Weights of a small GPT-style language model, trained from scratch on English Wikipedia.
Size: 12 layers, 3 heads of 64 (1 for keys and values), MLP 768 SiLU, vocabulary 2219, 5.61M parameters.
Architecture: rotary positions, untied embeddings, attention and MLP in parallel.
Training: a variant of SOAP for these matrices, 106M tokens, 6794 steps.
Each number is 50 + 10 x the weight over the matrix's rms, rounded and kept within 0 to 99. Layers, rows and columns count from 0.

# up: layer 5 MLP up, 768x192, rms 0.228, rows 207-224, columns 0-191
# down: layer 5 MLP down (transposed), 768x192, rms 0.203, rows 207-224, columns 0-191
up207:63 60 31 47 65 45 44 55 66 36 53 67 39 49 64 52 49 57 56 57 45 47 62 51 50 42 32 60 46 29 68 40 58 66 52 49 48 57 38 53 46 57 41 52 57 50 50 45 59 36 42 57 55 52 34 47 45 42 47 36 52 48 45 45 46 53 55 53 50 36 57 42 51 53 58 40 57 57 67 49 41 67 41 59 45 46 47 36 49 56 45 35 61 63 53 58 64 56 47 36 39 52 70 50 53 25 66 51 48 61 42 48 48 39 58 55 50 53 40 79 48 28 53 53 45 43 40 49 51 45 62 63 37 43 51 57 52 40 57 47 47 47 46 47 46 46 32 61 63 54 34 54 52 54 48 49 39 51 44 49 40 46 48 34 56 48 52 40 46 52 59 45 55 47 37 63 50 59 55 52 30 39 37 56 43 53 64 53 61 51 49 41
down207:49 48 50 49 51 44 55 40 57 45 68 53 57 50 46 59 62 61 47 57 39 51 49 41 61 56 57 45 62 55 50 47 46 51 46 54 44 45 63 37 54 47 50 55 48 46 44 68 61 49 58 56 46 41 46 39 32 48 45 52 45 66 61 47 46 41 43 61 68 49 30 42 26 61 44 50 50 32 58 42 62 49 48 37 48 57 40 55 41 64 71 43 46 36 46 47 34 49 50 60 33 37 60 63 61 56 35 52 50 49 47 60 26 27 53 43 38 46 43 37 46 48 44 62 55 55 49 48 44 58 52 42 53 61 51 56 41 50 41 39 37 53 67 60 49 49 49 45 48 61 55 48 60 56 42 53 40 49 46 57 53 58 41 38 55 50 38 36 47 48 59 51 38 39 44 35 41 40 48 55 45 45 55 63 45 61 55 57 47 45 28 53
up208:38 39 52 46 71 40 66 57 47 43 69 27 47 55 54 67 52 39 46 43 48 40 71 32 45 47 51 75 64 37 52 59 59 73 59 47 51 43 50 43 46 50 51 34 48 68 57 45 49 38 66 42 38 58 49 53 50 44 52 38 49 62 48 56 44 68 38 67 54 55 66 67 39 55 55 57 61 37 52 59 67 62 42 47 59 47 49 70 43 58 38 58 40 34 50 42 64 47 75 56 63 48 58 60 66 58 60 43 51 54 46 55 61 54 47 37 53 40 45 65 53 61 47 45 56 53 47 40 40 43 49 37 50 52 50 51 25 40 52 28 58 36 51 46 60 43 39 33 47 40 62 54 43 25 34 29 34 50 54 47 49 39 31 52 43 64 47 47 57 50 42 55 47 38 47 38 63 54 37 33 57 34 52 55 30 62 70 56 58 54 56 43
down208:44 57 40 50 43 44 60 48 57 55 43 49 13 51 47 44 40 53 52 62 46 35 40 50 44 39 45 59 50 42 47 29 55 38 33 49 48 51 31 53 66 35 24 56 49 49 63 57 52 51 31 43 62 60 47 70 47 55 44 47 61 50 57 47 34 36 32 35 29 53 50 61 53 52 61 39 77 41 46 34 49 62 63 60 51 45 57 55 54 33 60 41 40 40 44 35 50 35 49 42 53 60 31 52 49 44 51 51 60 47 60 47 52 62 50 54 57 28 64 50 60 28 66 31 45 48 56 34 55 56 35 37 72 60 56 62 68 60 47 47 57 48 49 38 41 73 38 50 45 57 66 65 52 54 51 44 47 52 41 53 39 51 53 61 55 66 34 60 54 46 50 66 50 68 52 54 59 46 39 48 67 54 65 62 52 53 54 42 51 47 48 51
up209:37 76 55 56 46 38 43 57 58 54 48 44 60 41 46 48 66 36 53 34 50 49 36 58 49 49 58 37 57 50 64 43 44 52 47 53 53 38 61 57 36 40 58 53 44 53 33 64 52 40 49 41 44 36 54 39 54 67 51 56 54 47 59 34 55 50 47 49 44 40 49 43 51 40 40 48 61 52 52 53 55 50 62 48 58 30 45 51 48 46 41 27 73 62 41 57 53 37 63 47 52 38 64 65 42 63 45 49 57 44 49 47 57 52 49 42 50 41 61 63 50 48 50 54 57 39 53 71 42 56 45 61 53 57 67 45 56 54 55 56 48 64 50 34 68 54 50 40 63 39 45 47 48 74 51 45 53 57 35 40 29 53 52 42 49 55 51 61 51 47 48 33 45 44 56 42 44 48 57 68 44 44 42 36 45 38 38 38 47 38 43 32
down209:60 33 40 64 56 56 47 34 55 65 43 51 66 66 44 47 62 66 51 57 43 56 57 47 59 52 57 56 41 48 50 57 38 66 48 51 42 50 41 45 45 54 38 59 48 55 38 46 50 50 65 48 56 51 58 67 48 60 40 47 66 57 27 51 51 50 55 53 46 46 50 61 35 52 48 54 50 38 43 45 49 66 41 49 50 43 54 63 42 55 62 59 47 52 45 42 66 56 63 88 50 55 45 35 60 45 63 53 41 45 45 46 52 46 51 44 52 55 47 41 42 56 54 51 42 51 68 50 54 52 27 63 40 40 43 36 49 50 45 40 36 67 62 56 37 53 52 56 59 36 45 59 45 41 47 45 65 48 49 50 44 69 60 57 57 50 35 56 44 45 59 59 69 58 46 62 43 77 43 39 59 41 57 52 63 57 64 56 62 58 50 60
up210:59 44 31 51 51 73 54 56 48 52 68 54 67 42 63 74 53 50 62 61 59 76 47 44 58 56 54 58 52 51 54 44 36 51 52 60 51 44 50 49 40 46 56 53 47 27 49 53 67 50 51 36 46 58 52 62 60 57 37 47 51 50 45 57 56 50 55 64 38 54 63 55 65 38 56 57 48 50 43 68 64 47 56 51 48 47 35 47 41 50 41 39 49 55 49 44 45 54 62 60 52 51 48 42 25 48 42 50 52 55 35 31 53 54 41 53 59 45 46 47 63 42 57 47 51 41 60 52 72 43 39 57 61 43 60 40 56 50 46 49 47 52 56 43 36 34 58 46 45 67 47 54 44 39 36 51 54 51 52 55 44 49 68 49 24 41 55 38 49 33 60 59 51 33 63 42 54 62 55 35 46 57 44 39 47 57 57 67 46 53 55 27
down210:62 56 57 49 59 45 53 56 58 57 56 53 53 63 30 65 55 33 66 64 50 67 49 54 43 55 54 61 60 53 40 44 35 45 46 65 38 52 57 37 44 56 57 56 48 40 57 36 45 59 49 44 41 53 43 38 45 45 57 29 34 49 50 63 46 42 59 54 53 32 41 59 43 47 50 68 51 49 57 54 51 51 63 60 49 34 46 32 32 78 64 58 51 61 49 50 51 31 53 47 48 67 36 50 51 42 35 49 50 45 51 46 55 62 57 46 56 57 58 36 47 47 64 26 47 44 45 49 57 31 59 40 51 53 53 66 58 39 57 54 54 54 35 49 42 33 51 51 58 43 61 50 46 44 61 54 40 54 46 52 62 60 51 63 43 35 31 49 48 45 52 29 44 55 51 52 41 61 58 40 31 51 44 52 51 65 67 57 45 41 59 53
up211:43 55 38 61 76 54 54 47 52 47 62 43 40 46 49 59 61 47 51 64 78 51 51 53 43 60 28 53 52 51 67 39 44 46 65 49 51 55 52 52 52 53 46 38 45 44 53 38 57 75 56 45 50 52 47 49 68 51 47 58 36 43 50 64 36 37 47 46 51 41 53 41 42 59 51 52 52 64 41 58 47 46 42 48 40 40 43 52 79 52 56 65 38 47 42 45 61 47 32 43 62 65 50 51 42 66 54 51 45 39 56 71 55 50 59 57 62 44 29 67 54 62 58 63 64 42 47 53 77 70 62 49 47 39 51 35 58 62 56 41 51 49 46 34 64 38 68 61 42 58 36 53 49 50 54 57 51 49 49 43 40 37 41 53 42 43 32 67 42 46 61 39 47 49 43 51 51 41 41 49 46 46 51 44 43 52 43 41 57 51 60 75
down211:51 36 49 43 54 32 43 66 56 49 47 49 58 46 46 71 53 51 46 53 47 46 48 41 20 41 35 56 49 48 40 49 43 64 59 50 52 64 73 46 49 53 59 40 63 33 41 48 47 36 49 64 36 48 42 37 42 61 56 55 29 42 53 42 49 35 49 27 41 46 55 54 52 48 62 48 50 52 50 61 52 53 47 55 31 46 45 64 44 65 35 58 39 44 36 52 71 59 52 69 44 58 39 46 53 56 41 55 58 57 51 52 77 53 49 39 40 46 72 64 53 51 48 52 50 54 50 51 51 29 48 42 42 56 53 50 49 58 36 51 45 51 58 50 71 55 47 47 53 63 58 33 44 47 45 57 38 56 17 60 43 46 51 54 35 73 55 51 62 49 22 52 53 47 49 67 54 49 60 57 40 50 31 60 45 50 35 52 52 45 47 55
up212:60 53 56 72 43 47 53 61 59 63 46 60 52 52 38 32 46 46 45 68 68 69 54 55 51 43 65 54 49 60 53 47 61 51 50 43 44 51 45 44 46 59 58 48 74 49 58 55 56 32 18 61 63 48 54 68 44 49 49 47 59 68 38 62 64 55 58 55 47 45 54 43 52 37 35 50 40 43 62 50 58 62 48 46 48 42 69 34 55 51 37 49 40 48 34 75 55 37 52 52 40 67 32 50 54 26 42 57 42 50 60 43 66 43 55 70 43 53 50 41 53 70 65 41 39 58 51 60 41 57 64 59 60 63 42 50 58 59 33 62 53 48 44 52 48 37 49 48 30 31 46 54 38 57 49 56 61 56 44 63 50 40 52 47 68 53 42 42 25 50 52 54 45 47 39 44 44 56 51 56 53 42 60 41 53 49 52 60 55 48 43 53
down212:54 59 38 56 37 49 48 59 41 24 65 60 68 48 63 49 61 43 54 40 32 38 48 49 47 32 52 37 49 59 50 54 46 46 51 57 47 52 43 35 40 45 34 46 33 42 49 48 45 60 70 50 42 55 55 55 59 45 29 39 40 46 57 55 36 58 51 55 62 55 51 56 49 60 48 50 40 50 52 50 39 42 60 46 50 44 34 62 43 69 54 60 55 57 61 55 41 54 45 66 69 47 56 56 32 50 65 59 65 61 61 50 48 39 46 42 58 43 75 68 52 49 43 31 37 47 61 33 54 53 46 59 35 48 60 60 47 52 62 64 50 48 51 51 41 46 45 53 63 58 51 44 51 50 48 46 71 60 66 59 42 46 54 48 61 43 37 62 56 53 56 55 69 44 70 44 28 21 61 47 36 44 38 65 34 51 45 59 55 60 63 40
up213:52 37 43 49 56 57 59 56 60 50 55 48 66 56 50 48 50 66 48 55 43 48 51 46 34 55 39 50 40 50 51 54 50 62 54 65 54 55 54 32 35 54 54 47 54 44 55 53 54 51 58 53 51 53 50 44 47 58 37 52 55 52 44 44 51 35 54 46 55 37 68 64 52 44 61 54 59 57 49 51 37 49 60 45 58 51 37 58 43 43 48 51 49 43 37 74 45 48 48 37 50 55 29 37 44 62 53 61 46 40 38 29 55 44 47 43 65 28 41 49 34 44 46 42 55 47 53 64 59 67 42 34 53 37 51 56 50 57 44 50 57 57 43 39 35 75 37 73 38 41 55 56 51 49 54 45 52 60 39 51 60 57 46 68 44 44 54 38 53 40 38 33 48 57 39 72 48 52 51 38 52 49 52 41 66 48 63 49 56 53 53 52
down213:44 33 55 43 50 43 48 60 54 40 40 51 50 55 53 48 49 63 51 61 65 60 41 62 59 48 57 49 73 56 60 73 50 58 41 31 59 47 55 61 58 58 48 43 59 39 54 61 65 48 47 32 62 40 33 69 41 57 55 37 42 54 50 37 59 44 49 35 52 50 72 36 55 59 65 49 57 49 68 44 44 46 63 53 44 34 52 51 35 47 53 48 61 46 72 50 44 49 52 35 52 65 39 44 38 54 52 54 66 67 47 66 49 34 55 64 66 46 47 36 56 38 60 51 61 48 53 51 43 62 68 50 43 44 52 52 40 62 41 63 56 60 54 65 35 58 57 69 53 63 46 66 45 50 54 51 57 43 50 35 43 60 54 47 69 51 44 34 53 67 51 30 23 46 60 51 53 68 45 53 48 55 33 53 40 48 67 48 45 49 65 41
up214:47 45 53 41 42 40 52 59 47 44 35 44 57 53 54 38 55 56 46 40 69 42 63 38 56 73 27 43 62 50 66 66 51 65 41 56 61 60 49 48 64 51 45 72 38 45 63 39 53 37 51 58 58 45 29 66 61 58 32 48 41 50 60 47 48 51 55 56 29 39 55 58 60 64 41 60 70 43 40 66 61 35 52 47 53 52 62 52 51 45 52 48 53 39 41 42 55 65 66 71 53 60 48 45 51 38 45 45 61 54 52 44 63 65 47 43 55 55 48 49 74 48 44 55 54 28 47 61 52 50 50 58 30 53 46 46 49 51 49 37 44 61 33 47 69 43 50 22 53 27 57 56 31 41 44 36 57 65 43 44 49 63 57 33 30 47 33 67 40 54 62 19 37 35 33 59 54 43 50 38 71 36 64 24 29 62 39 47 58 57 46 58
down214:69 62 50 52 38 47 56 62 64 42 39 56 52 52 61 37 35 46 65 60 75 37 42 37 48 62 33 39 49 55 76 70 54 54 75 45 36 39 60 48 65 43 63 59 47 54 62 60 60 42 32 50 63 39 35 41 58 42 40 55 57 45 70 47 48 63 48 39 40 48 60 75 49 64 56 55 60 34 39 51 41 29 63 59 58 56 64 42 36 55 51 60 48 37 38 44 40 59 41 65 63 76 32 34 37 56 61 36 67 52 66 55 41 51 35 53 53 58 83 41 57 44 46 44 45 46 59 67 48 67 34 46 43 56 43 44 55 47 51 46 35 46 44 43 34 71 57 37 67 29 52 50 71 50 51 70 42 46 20 50 36 45 39 52 38 52 61 61 34 50 40 55 51 83 46 64 56 41 48 40 40 55 49 35 54 50 40 68 62 66 36 41
up215:51 43 46 47 60 42 69 54 52 48 61 35 44 51 51 43 40 38 56 50 54 68 31 63 47 51 48 55 52 55 55 53 29 40 47 49 56 55 68 46 46 46 52 72 54 33 43 53 46 64 38 50 65 53 51 56 54 49 36 44 53 43 67 61 57 54 55 49 51 58 44 77 47 40 53 62 35 27 42 46 50 44 54 69 34 46 48 47 56 53 50 49 50 51 52 45 49 65 44 57 34 53 34 54 38 60 63 47 37 42 52 55 53 33 55 38 34 51 46 51 67 59 53 53 62 57 42 39 47 29 44 59 60 36 63 59 55 48 40 48 46 43 37 47 54 35 52 39 35 41 53 44 45 43 39 60 70 66 69 53 53 58 48 67 55 53 48 52 35 57 45 26 52 54 59 58 44 38 51 59 69 48 40 60 45 42 47 44 61 54 45 59
down215:49 42 43 55 45 43 59 45 43 56 42 40 60 42 45 50 47 45 63 40 46 64 45 62 56 52 62 49 56 53 40 44 40 60 58 58 43 49 48 55 58 57 66 38 73 47 45 42 63 41 53 53 58 54 54 59 50 44 47 28 50 46 66 30 41 59 72 68 61 55 63 55 43 49 40 50 52 52 56 39 55 58 28 49 59 46 42 51 59 50 49 47 20 53 61 65 56 55 55 50 38 56 55 47 52 55 56 33 45 57 41 52 52 49 64 53 64 65 48 38 54 67 45 44 70 45 71 43 73 56 33 57 57 46 39 42 45 57 40 57 40 73 44 39 58 42 57 52 47 44 44 41 59 52 49 40 45 39 44 43 67 39 67 49 50 49 65 64 36 73 65 54 70 66 31 39 42 45 67 54 52 61 61 54 44 61 26 54 42 65 40 34
up216:66 33 46 36 51 54 48 63 54 39 38 51 54 46 63 53 48 36 30 47 56 62 46 26 54 59 39 58 58 61 50 52 57 43 28 35 29 53 42 45 51 38 54 59 61 70 59 43 49 44 43 41 63 58 60 44 53 43 26 51 40 57 49 48 62 33 69 47 46 59 60 54 42 43 29 62 54 58 41 44 54 42 53 44 73 49 61 52 50 73 54 44 56 50 43 39 59 52 44 41 51 28 32 51 48 44 59 43 42 50 53 40 46 45 66 48 49 46 35 61 58 47 49 51 45 31 50 56 42 61 29 40 59 38 51 38 55 44 48 48 42 54 43 58 37 50 58 42 61 46 53 50 45 53 37 45 41 37 60 60 56 48 58 53 54 49 51 54 51 59 62 66 60 40 48 72 56 38 51 46 66 32 66 64 42 30 69 68 55 48 40 48
down216:41 56 62 60 51 53 39 56 55 40 54 58 50 36 57 62 60 53 55 42 49 59 56 59 56 37 45 51 55 44 68 44 46 48 59 46 54 61 56 45 45 32 40 50 44 38 48 54 36 36 53 53 57 30 42 64 40 45 56 62 71 57 69 58 52 49 54 50 42 34 48 44 60 61 56 42 44 40 57 50 43 45 54 50 53 47 31 48 44 49 44 18 46 46 58 41 36 67 78 35 52 74 55 48 56 45 47 61 57 68 50 42 55 53 53 49 72 68 58 50 46 49 48 62 51 66 49 47 41 42 55 63 38 46 60 47 52 31 49 46 50 56 51 44 61 56 41 69 49 41 60 58 50 46 37 67 60 44 42 50 46 58 49 51 56 39 47 52 58 44 53 54 45 48 30 25 53 37 54 58 41 57 44 53 30 46 44 41 43 60 49 41
up217:42 58 35 58 34 35 55 21 52 53 47 67 39 32 60 61 31 50 55 44 49 65 50 68 38 47 60 55 52 56 35 57 54 54 40 36 52 42 45 33 55 72 62 49 40 65 58 72 60 61 38 76 62 45 43 48 52 36 56 54 51 43 54 55 53 25 66 75 74 42 40 47 51 31 44 56 62 46 40 47 51 45 32 59 63 49 48 59 54 52 51 58 46 59 40 51 75 35 72 47 37 57 49 54 32 56 65 45 54 54 50 64 51 54 66 58 44 50 31 51 47 53 51 48 59 37 63 51 40 44 30 49 38 37 46 55 37 33 43 63 41 56 51 56 47 46 71 51 41 57 49 67 53 67 45 54 36 71 58 38 44 58 52 50 34 40 53 34 41 59 60 28 63 49 49 41 62 49 49 50 53 48 52 68 57 42 23 45 51 47 67 50
down217:45 51 57 44 40 53 46 61 48 41 42 61 43 41 57 53 37 63 45 50 48 67 65 46 18 70 48 54 48 59 40 61 51 36 59 50 45 34 42 49 55 59 43 49 56 53 68 42 48 50 43 57 38 40 58 63 58 38 65 69 62 57 61 57 36 48 55 65 35 41 55 74 37 51 69 55 49 44 34 59 58 54 41 61 51 58 43 66 67 50 48 56 41 35 32 59 42 37 25 44 33 54 66 68 53 34 67 43 70 45 20 51 45 55 59 67 58 35 41 62 59 62 45 55 62 47 56 67 37 43 47 34 60 55 67 62 43 56 81 49 46 47 52 42 40 66 61 51 44 38 57 56 34 32 43 59 48 40 39 50 54 44 36 51 48 44 45 53 47 55 52 51 60 44 46 51 28 39 57 53 57 39 43 39 45 38 57 51 43 45 52 45
up218:49 44 42 56 47 37 71 53 65 66 41 46 47 58 50 42 69 44 61 36 52 52 58 58 51 54 43 36 55 47 68 38 51 48 44 44 59 33 51 46 49 54 50 59 55 52 54 68 51 57 38 57 34 48 70 57 60 50 54 61 40 55 51 52 51 44 71 40 59 40 47 53 37 57 44 45 52 53 51 58 57 36 47 51 68 38 44 47 53 52 59 48 48 48 46 73 44 51 46 58 52 46 62 54 30 36 38 53 51 48 30 75 51 64 62 33 65 11 58 60 56 47 39 56 50 57 62 42 62 49 55 30 39 40 52 60 42 53 50 54 53 42 52 51 56 46 57 41 57 57 37 75 47 43 33 50 54 47 48 29 43 51 35 42 55 68 41 46 64 74 48 39 48 52 54 39 32 66 56 42 58 47 46 46 55 40 58 36 62 56 41 54
down218:45 52 50 49 54 50 39 53 56 61 34 39 43 59 52 50 56 29 38 44 53 51 30 45 59 62 44 54 33 45 58 46 49 39 51 77 62 49 43 62 59 48 55 43 55 50 36 48 48 52 42 58 45 68 57 47 46 34 52 32 49 58 61 43 36 51 56 48 64 47 53 52 66 66 74 56 42 40 48 52 60 50 50 64 45 41 55 61 41 51 39 51 53 29 50 60 60 37 46 67 66 46 50 44 48 58 28 42 48 47 45 59 53 54 45 33 57 28 43 43 46 51 57 45 36 63 46 53 31 61 37 41 49 40 48 31 50 57 62 70 67 53 55 44 46 60 75 41 70 60 42 33 37 49 52 36 39 47 42 41 59 38 37 38 58 71 61 66 49 52 72 39 66 38 58 59 32 68 39 31 52 73 54 72 49 49 54 63 56 47 51 61
up219:34 41 54 24 62 43 56 51 47 47 48 31 46 51 57 65 56 66 45 49 61 61 61 52 73 46 54 45 59 45 45 40 46 57 49 38 58 60 59 57 40 52 50 55 43 46 69 62 55 52 42 41 62 54 63 46 25 76 61 50 44 60 48 38 52 59 58 50 40 47 47 49 64 61 49 58 50 49 40 59 52 63 58 50 46 49 53 48 31 54 31 52 38 51 50 48 55 47 45 54 46 57 49 46 34 42 46 38 57 45 42 48 41 56 70 42 48 63 37 53 41 54 65 46 33 41 47 43 69 51 43 38 74 54 36 57 55 39 42 41 56 48 43 58 48 44 54 62 63 68 42 45 41 58 54 47 36 36 51 39 36 40 55 51 47 48 55 51 62 48 42 58 39 65 56 53 42 38 41 71 49 52 47 51 54 59 55 58 57 65 57 49
down219:67 48 61 64 47 41 47 47 43 52 61 49 38 54 61 51 58 36 54 33 48 55 30 58 50 60 65 51 34 45 29 52 59 47 71 47 32 40 34 56 56 70 52 37 60 53 49 53 35 40 34 48 30 14 47 38 71 35 56 41 55 52 68 35 33 59 49 29 58 55 58 56 58 56 55 50 57 56 46 48 57 31 55 53 57 59 58 45 62 43 69 34 51 44 35 45 48 47 58 56 49 30 50 44 63 58 36 56 52 52 49 64 56 55 45 59 51 52 69 60 49 45 75 57 27 47 48 33 56 38 54 43 46 42 62 44 50 38 27 35 46 57 52 52 28 62 48 52 43 48 54 44 42 48 53 48 45 63 34 45 52 66 40 53 46 46 33 53 44 44 51 45 42 56 35 44 55 55 53 43 49 53 66 63 72 31 57 38 46 40 60 47
up220:36 57 38 53 57 56 51 53 39 58 48 60 30 40 55 43 53 59 56 62 36 76 39 51 50 34 23 56 66 66 40 36 40 49 67 41 56 50 39 59 41 53 63 60 66 61 58 59 83 41 50 56 68 52 59 55 56 45 45 56 65 43 56 64 39 53 50 41 40 48 66 36 59 55 47 50 34 61 28 46 49 49 50 55 41 44 40 49 45 57 32 60 55 52 59 58 40 52 65 58 22 64 57 60 56 74 59 24 61 57 42 55 66 31 54 70 40 58 58 53 55 51 53 39 62 38 58 64 41 60 43 49 54 57 50 63 41 55 56 51 39 58 46 42 41 48 43 51 53 53 45 47 47 64 53 54 53 49 48 45 44 35 58 50 39 34 47 54 39 49 55 51 37 51 39 48 51 29 50 40 52 46 46 54 56 31 56 61 62 46 51 49
down220:42 45 39 25 53 58 37 53 52 59 45 62 49 51 54 49 54 35 44 52 38 57 43 54 50 45 58 51 49 66 61 46 43 55 50 56 66 57 41 26 30 48 44 57 59 39 40 55 63 22 65 37 44 60 49 48 67 41 66 51 59 41 66 47 55 56 45 53 54 56 55 50 62 46 52 69 44 50 46 59 62 40 51 42 55 57 58 63 51 40 48 34 44 53 32 63 37 55 58 40 57 37 68 50 57 61 51 48 37 48 59 52 60 40 65 47 51 70 42 59 40 47 56 41 45 72 54 59 39 45 52 70 33 54 33 59 55 48 40 57 41 38 55 33 39 31 71 43 52 57 39 56 45 54 56 69 37 47 43 63 50 42 31 59 36 71 54 67 51 55 50 48 58 45 55 68 56 59 45 54 42 52 35 49 37 57 43 48 41 43 46 58
up221:34 39 48 54 33 55 68 52 59 60 56 33 58 33 65 59 64 57 46 41 68 45 58 54 53 47 44 42 52 58 49 67 64 60 56 49 52 44 40 41 49 50 54 51 34 44 44 47 55 58 64 24 52 57 48 48 35 63 58 44 48 65 48 56 33 71 45 38 61 46 64 45 62 62 34 44 62 70 52 51 43 58 48 46 33 45 51 44 48 58 41 47 54 60 40 50 45 62 37 47 62 58 49 65 42 55 48 47 40 60 44 41 46 36 57 38 50 17 48 67 45 72 58 27 54 57 45 45 57 45 46 43 43 52 51 50 48 72 52 34 46 47 61 32 43 28 50 69 57 61 48 34 48 65 46 61 46 39 48 50 46 25 52 24 25 62 41 45 38 48 46 69 60 41 44 69 38 45 55 58 69 37 50 42 62 52 48 63 53 66 44 38
down221:41 66 44 56 51 66 44 43 50 72 40 60 29 42 56 64 40 54 46 70 51 48 48 58 61 38 51 44 44 42 40 57 63 63 41 54 41 43 54 39 64 42 56 46 45 58 60 62 35 61 32 37 42 54 36 45 37 37 41 58 55 60 64 54 37 56 42 54 39 33 45 46 51 37 44 50 55 49 50 46 38 47 62 59 50 66 59 37 49 35 38 41 40 67 42 51 66 61 54 37 64 50 51 60 58 48 41 47 50 45 52 59 70 58 60 50 46 69 49 54 47 52 66 52 55 49 41 43 72 64 51 51 52 54 52 67 53 51 35 40 45 36 84 33 50 47 55 54 36 44 65 51 76 46 62 22 48 53 41 71 57 45 39 44 32 56 34 61 35 39 65 44 44 53 53 46 38 47 47 53 59 47 50 62 49 53 62 44 54 46 28 45
up222:42 57 41 58 39 49 37 45 35 61 61 67 62 57 51 47 38 60 49 51 63 48 34 59 43 42 34 63 45 44 45 37 56 49 43 46 69 48 58 43 63 41 54 38 39 58 56 53 47 49 60 50 39 47 47 60 66 52 44 54 33 37 56 45 48 60 37 51 62 58 65 37 53 55 49 57 58 45 48 52 42 55 73 52 50 51 43 50 53 30 51 49 49 59 43 51 46 50 49 44 69 36 48 54 50 38 50 51 54 38 56 51 38 48 51 49 43 53 58 60 59 39 39 47 59 39 59 50 47 57 52 39 48 63 48 51 48 44 56 63 44 52 57 39 37 52 56 43 49 58 40 42 63 49 60 71 58 64 46 40 59 38 45 52 59 51 64 49 35 51 48 44 57 59 43 48 40 46 60 48 48 37 50 52 42 43 55 61 57 51 56 50
down222:76 55 51 48 49 50 46 58 55 48 47 50 51 57 50 45 84 59 57 46 46 65 38 81 40 48 38 40 58 38 50 45 62 57 52 58 50 47 49 30 72 35 43 30 58 48 48 37 70 51 60 42 23 62 53 58 57 51 59 32 44 67 57 60 40 48 63 47 53 54 53 53 65 39 62 59 54 55 60 41 55 40 38 56 42 41 59 50 52 49 38 45 46 56 48 49 59 54 43 39 40 40 43 52 50 48 59 36 47 50 65 49 54 58 41 40 40 38 78 58 66 53 73 57 34 51 57 47 43 41 47 54 51 60 44 56 43 51 33 57 41 60 68 34 44 63 44 48 56 50 30 40 37 32 45 80 40 56 48 57 41 54 41 37 50 55 42 69 33 40 52 40 55 48 49 51 51 63 74 47 50 40 40 45 48 50 46 51 55 63 62 48
up223:61 42 46 53 49 63 49 47 26 45 47 60 26 77 45 56 65 34 56 28 60 59 62 62 36 52 36 54 52 33 68 40 51 50 45 38 41 40 40 55 30 58 54 55 47 58 23 40 46 51 59 45 50 51 33 60 37 39 39 48 61 40 44 46 61 50 47 57 50 35 50 66 73 48 52 67 50 63 59 34 41 49 57 50 46 46 57 36 43 47 54 47 63 65 42 48 27 67 43 63 60 52 65 55 59 60 43 39 55 63 41 47 45 51 59 33 54 34 38 41 62 48 48 41 63 47 32 59 58 42 39 46 45 25 55 69 41 73 59 54 42 63 56 47 36 47 54 45 53 49 46 45 35 70 40 49 54 52 56 53 70 63 53 51 38 62 40 62 45 64 35 42 65 71 31 50 46 65 44 58 48 61 70 50 50 49 51 39 37 56 62 37
down223:38 44 38 40 44 47 48 44 60 64 65 23 52 50 67 58 38 55 61 46 51 43 45 55 44 36 62 45 50 69 48 49 54 45 51 45 55 48 57 55 52 61 40 66 52 38 38 55 59 53 37 53 43 56 56 42 57 63 37 56 37 59 45 53 61 38 64 40 45 61 44 50 57 41 51 44 73 46 71 46 51 53 59 50 41 63 67 67 46 50 50 37 51 53 48 53 59 35 49 58 51 46 27 38 41 43 59 41 74 74 38 62 46 53 59 65 52 45 53 52 50 44 49 52 50 49 45 43 40 56 42 34 47 44 47 46 56 35 52 31 44 41 42 35 52 65 44 62 34 44 38 50 54 61 42 59 47 52 60 52 52 18 40 58 56 45 40 65 52 36 49 45 47 33 47 54 59 35 47 54 54 73 48 46 56 34 40 61 52 50 57 47
up224:69 49 51 76 43 43 48 75 58 48 41 58 51 34 51 72 36 55 45 33 51 47 49 70 63 68 49 49 53 68 25 34 44 55 60 57 62 70 36 47 48 51 38 43 59 44 58 37 43 40 49 51 52 57 33 35 50 61 68 50 51 45 57 63 33 55 49 25 48 52 49 38 46 65 52 61 63 47 48 63 67 46 54 36 45 66 62 75 55 44 41 37 46 49 75 59 48 46 44 47 53 48 44 54 44 48 43 30 44 49 57 49 61 51 61 45 61 64 53 48 70 47 39 44 43 41 37 52 57 63 47 62 45 32 51 51 63 53 61 44 49 67 30 44 65 42 61 39 57 65 48 38 52 42 55 63 57 68 37 45 44 44 54 43 32 40 39 47 47 64 65 48 45 53 43 37 48 46 43 34 65 71 37 48 50 43 50 29 41 64 34 56
down224:32 51 56 52 50 57 34 46 39 40 50 41 38 43 58 41 51 65 40 51 51 32 29 39 57 57 53 53 50 54 49 49 35 33 52 40 65 56 58 47 71 48 46 51 63 36 69 49 51 50 34 42 46 21 34 58 51 53 49 48 39 46 55 49 68 52 55 52 64 65 57 54 38 33 63 46 57 56 63 61 32 26 44 17 49 47 66 39 35 55 49 81 49 56 42 54 48 62 30 65 43 40 57 57 40 30 55 42 51 44 60 42 29 32 51 44 53 47 59 40 35 40 51 40 55 40 45 60 57 55 59 41 43 64 52 54 28 63 51 62 68 57 46 33 58 57 52 62 30 71 53 49 58 49 54 50 45 71 71 60 49 46 53 60 53 52 51 58 33 68 76 55 41 47 49 51 65 49 62 57 50 39 41 50 56 55 62 63 38 42 46 62